Each number is 200 + 30 x the weight over its row's rms, rounded and kept within 0 to 999. Layers, rows and columns count from 0. The size before them is the row's rms in percent of the matrix's.

# layer 10 attention output, 256x512, rms 0.222, rows 239-255, columns 0-127
098,229,255,197,156,175,165,174,157,201,206,185,212,192,247,140,185,257,182,190,203,218,254,199,293,204,197,191,194,195,169,118,233,199,221,218,199,182,210,163,205,199,192,221,254,152,228,233,216,177,220,185,181,206,193,188,174,222,169,173,229,197,195,163,183,208,226,236,210,185,207,157,221,140,212,199,149,185,259,212,242,188,232,121,126,202,217,177,206,209,209,220,221,271,146,181,243,208,223,257,181,191,201,197,177,221,194,193,186,192,205,258,150,178,221,213,214,145,213,193,206,223,188,225,202,208,155,214,195
104,141,187,218,190,180,203,249,202,135,197,192,185,196,191,189,217,200,182,203,223,186,139,202,210,204,200,204,174,226,231,178,207,206,236,179,245,227,155,214,239,202,230,198,191,203,215,208,193,154,210,208,150,192,189,178,210,223,175,202,155,267,175,195,209,256,185,222,153,247,211,129,200,235,219,209,177,155,222,215,161,132,234,147,194,139,183,204,185,230,219,201,175,156,210,131,206,215,167,177,164,235,191,194,173,205,206,219,206,213,186,185,199,163,224,179,212,202,201,188,195,174,177,199,215,138,153,197,200
103,210,226,204,159,201,169,181,159,186,217,210,179,169,177,161,219,126,227,236,248,148,112,131,211,144,234,210,176,235,224,207,224,201,178,270,233,240,188,219,181,202,232,225,219,173,231,189,199,225,247,229,191,201,206,227,151,196,140,185,204,196,193,230,235,226,203,183,228,187,154,221,246,219,219,208,248,234,203,253,196,256,260,254,174,209,196,217,240,180,147,212,257,232,270,272,189,213,211,200,228,194,195,247,218,175,220,203,212,192,210,220,186,246,185,241,194,213,148,203,217,216,222,260,205,208,272,180,211
103,190,158,194,214,247,179,195,273,123,155,212,145,167,210,218,215,201,160,209,226,181,184,207,251,246,189,165,242,199,205,186,215,220,197,197,208,216,192,206,225,185,196,194,212,202,183,212,204,204,222,228,183,195,198,225,227,190,201,192,230,200,204,259,214,214,216,209,238,189,154,232,223,143,214,196,175,207,148,141,210,204,201,159,202,182,203,173,165,182,240,202,258,260,203,220,211,183,224,189,137,165,179,210,154,220,132,197,173,184,184,171,245,279,157,177,209,206,225,186,194,213,171,206,214,239,209,242,172
099,210,210,177,201,208,212,271,215,180,240,200,197,231,271,232,234,178,149,181,266,179,195,221,169,221,163,189,215,198,163,206,215,187,179,162,178,160,211,212,180,184,186,191,204,192,205,203,188,190,180,202,236,222,191,191,187,189,193,247,191,163,151,182,228,226,214,213,167,215,184,232,203,231,216,183,155,186,241,211,225,238,100,155,185,178,191,197,179,167,233,224,265,186,193,157,202,134,236,202,146,148,241,197,211,229,178,128,186,172,184,179,217,223,171,259,199,233,240,234,187,211,210,188,214,210,222,194,240
098,245,233,134,241,220,176,160,226,215,179,258,205,219,202,192,200,208,246,182,257,201,225,167,150,215,213,215,185,264,226,199,218,200,169,201,204,164,198,224,226,191,205,257,193,189,222,188,190,188,206,191,169,180,191,171,201,185,226,221,163,201,214,211,184,202,227,212,279,154,216,202,204,239,221,198,138,210,142,231,155,186,184,180,205,158,227,216,183,175,147,206,278,244,180,178,225,239,137,229,227,232,188,194,222,208,178,232,171,195,234,219,159,201,176,159,211,182,215,154,186,223,176,222,223,172,215,216,149
099,236,206,149,210,180,175,220,176,199,233,193,132,209,218,206,125,161,202,216,267,268,236,206,111,159,185,188,259,223,172,206,157,178,215,219,225,170,165,205,206,193,199,191,184,177,239,237,177,213,228,233,198,173,161,187,174,224,165,161,187,194,191,181,210,189,172,226,154,198,208,228,228,206,194,250,164,260,194,190,185,189,176,177,192,200,192,206,224,137,263,186,207,189,187,211,201,196,180,196,193,192,190,201,170,151,183,215,179,180,238,192,183,190,169,222,175,188,207,169,172,213,179,153,212,171,199,219,179
094,198,173,230,172,162,242,166,158,192,244,186,196,195,231,173,234,202,197,234,260,217,228,159,187,246,235,211,189,212,181,175,188,210,189,214,208,232,192,227,205,209,224,212,174,208,187,188,228,227,201,215,178,204,213,187,180,186,196,211,181,212,225,185,164,151,228,194,166,268,240,182,227,202,200,203,192,230,202,189,173,183,242,233,201,218,167,212,162,214,217,186,182,249,221,222,154,222,221,209,211,182,254,189,191,127,218,173,175,154,197,195,206,167,193,254,207,202,149,225,192,156,224,198,199,188,190,183,201
096,164,217,201,220,228,212,204,212,178,144,211,216,193,222,223,222,187,209,181,183,177,176,155,205,195,158,225,163,176,130,155,193,192,210,191,224,225,190,205,193,188,191,192,163,196,194,176,206,202,216,181,175,186,191,196,176,202,173,193,209,214,194,213,187,215,165,145,234,143,204,165,152,198,210,177,201,130,188,180,160,186,188,178,142,206,150,194,105,235,174,200,161,252,189,171,186,235,240,221,228,182,165,185,229,196,169,192,234,207,244,184,174,175,260,161,223,185,160,203,222,182,205,195,140,210,221,225,258
104,144,228,210,179,185,192,191,212,149,192,207,251,188,190,166,211,214,231,190,147,207,241,199,250,254,266,166,234,228,192,126,208,204,163,189,174,165,211,201,192,163,192,163,195,179,224,202,191,161,204,175,191,175,202,202,186,217,161,192,227,151,193,211,191,176,236,198,172,232,207,191,201,180,162,216,200,209,182,206,183,159,173,213,203,217,227,240,209,195,186,180,174,197,226,215,195,220,210,216,150,235,189,240,184,171,149,217,184,212,177,233,225,241,199,207,195,216,199,201,202,213,195,204,198,199,171,239,233
101,160,203,190,171,232,228,211,189,274,242,155,220,169,198,239,207,232,211,187,196,221,161,195,240,207,167,288,167,222,249,161,180,181,175,202,175,200,207,179,217,184,199,173,220,193,256,204,176,177,190,200,230,194,215,202,182,193,181,185,264,153,174,174,183,210,199,203,191,221,210,232,231,202,222,241,250,216,205,203,208,197,195,183,196,168,196,199,176,202,201,185,157,219,200,151,230,208,176,228,218,199,242,203,213,158,206,195,201,205,195,151,219,201,212,232,146,188,183,158,209,215,229,251,213,245,210,184,177
101,193,213,175,212,169,192,189,228,233,165,226,174,195,169,268,183,217,220,243,190,223,170,210,208,146,210,174,250,164,167,182,194,202,184,207,192,233,212,201,203,194,211,188,220,239,179,218,221,201,213,181,238,227,191,246,214,195,152,192,230,174,228,215,206,170,193,196,206,157,198,179,224,255,210,213,191,199,196,240,249,198,183,262,173,222,186,269,230,230,166,214,186,90,222,168,231,232,232,195,211,221,143,246,217,227,230,209,183,224,189,220,197,201,225,237,175,190,222,207,201,202,240,231,207,245,211,201,193
099,144,221,247,180,141,193,180,234,159,173,193,175,199,220,226,202,163,215,263,217,245,229,206,219,242,222,182,212,197,197,195,194,216,196,208,206,221,206,180,223,233,210,217,240,242,205,178,260,204,266,201,217,204,221,259,183,190,199,195,191,210,206,204,181,211,279,198,207,218,169,200,164,214,218,166,191,242,240,214,231,212,237,207,191,168,211,130,205,202,188,280,256,235,190,179,163,175,151,203,187,215,252,193,156,221,228,185,249,232,205,194,207,182,177,235,167,192,217,210,199,196,216,177,207,203,198,174,182
102,292,230,116,292,169,149,196,193,223,220,152,270,228,162,214,252,186,235,228,197,177,184,197,198,156,164,195,182,251,214,185,159,239,233,242,180,134,193,188,189,225,155,188,188,191,202,190,204,189,187,182,209,215,176,190,160,179,208,183,208,189,254,221,221,186,237,200,177,203,180,183,239,246,193,200,208,132,208,199,232,228,157,262,215,213,153,259,210,161,181,256,146,302,172,217,198,209,202,225,192,194,150,162,219,214,211,207,172,209,178,195,191,192,142,241,201,196,215,171,181,195,184,218,160,187,203,240,227
104,221,210,191,228,219,200,192,188,198,211,152,122,165,224,183,214,201,154,208,204,207,240,195,189,255,255,217,211,159,191,186,205,194,208,197,218,191,199,133,177,191,208,217,241,170,249,197,178,206,193,203,222,167,285,229,144,220,199,227,202,202,212,156,182,178,214,183,173,222,198,225,186,190,204,206,191,214,151,262,165,245,204,210,185,195,216,221,208,213,215,203,203,247,158,194,191,209,213,240,187,242,215,201,193,206,176,199,192,200,235,220,178,200,190,195,177,166,168,209,222,175,168,217,211,202,169,233,216
099,198,197,193,191,202,217,206,233,221,240,104,176,199,218,196,229,184,200,182,225,222,204,182,193,195,149,151,204,211,194,220,186,217,174,154,234,162,161,252,207,210,189,196,224,158,213,224,206,174,261,215,255,188,233,169,177,208,186,234,174,188,191,214,202,211,191,196,229,183,238,156,247,216,187,163,224,206,210,235,245,211,177,207,178,150,153,223,212,195,171,171,177,226,151,179,212,197,252,187,205,172,199,183,179,236,178,220,216,185,201,204,205,194,243,220,230,222,189,200,200,176,159,179,188,196,194,249,203
099,211,219,129,205,239,200,239,258,192,180,247,169,226,245,161,233,247,174,174,177,243,176,253,235,198,204,242,238,233,229,193,199,202,240,221,221,198,182,176,210,246,196,217,203,181,177,202,202,203,260,217,223,178,213,186,214,204,214,207,186,251,214,218,215,231,160,219,191,186,226,225,243,186,176,184,140,139,109,184,180,272,252,200,171,260,219,242,230,217,202,195,163,215,187,202,233,245,192,205,156,193,195,212,181,192,256,208,198,200,178,229,185,208,188,203,186,203,217,199,222,192,223,246,241,171,184,194,186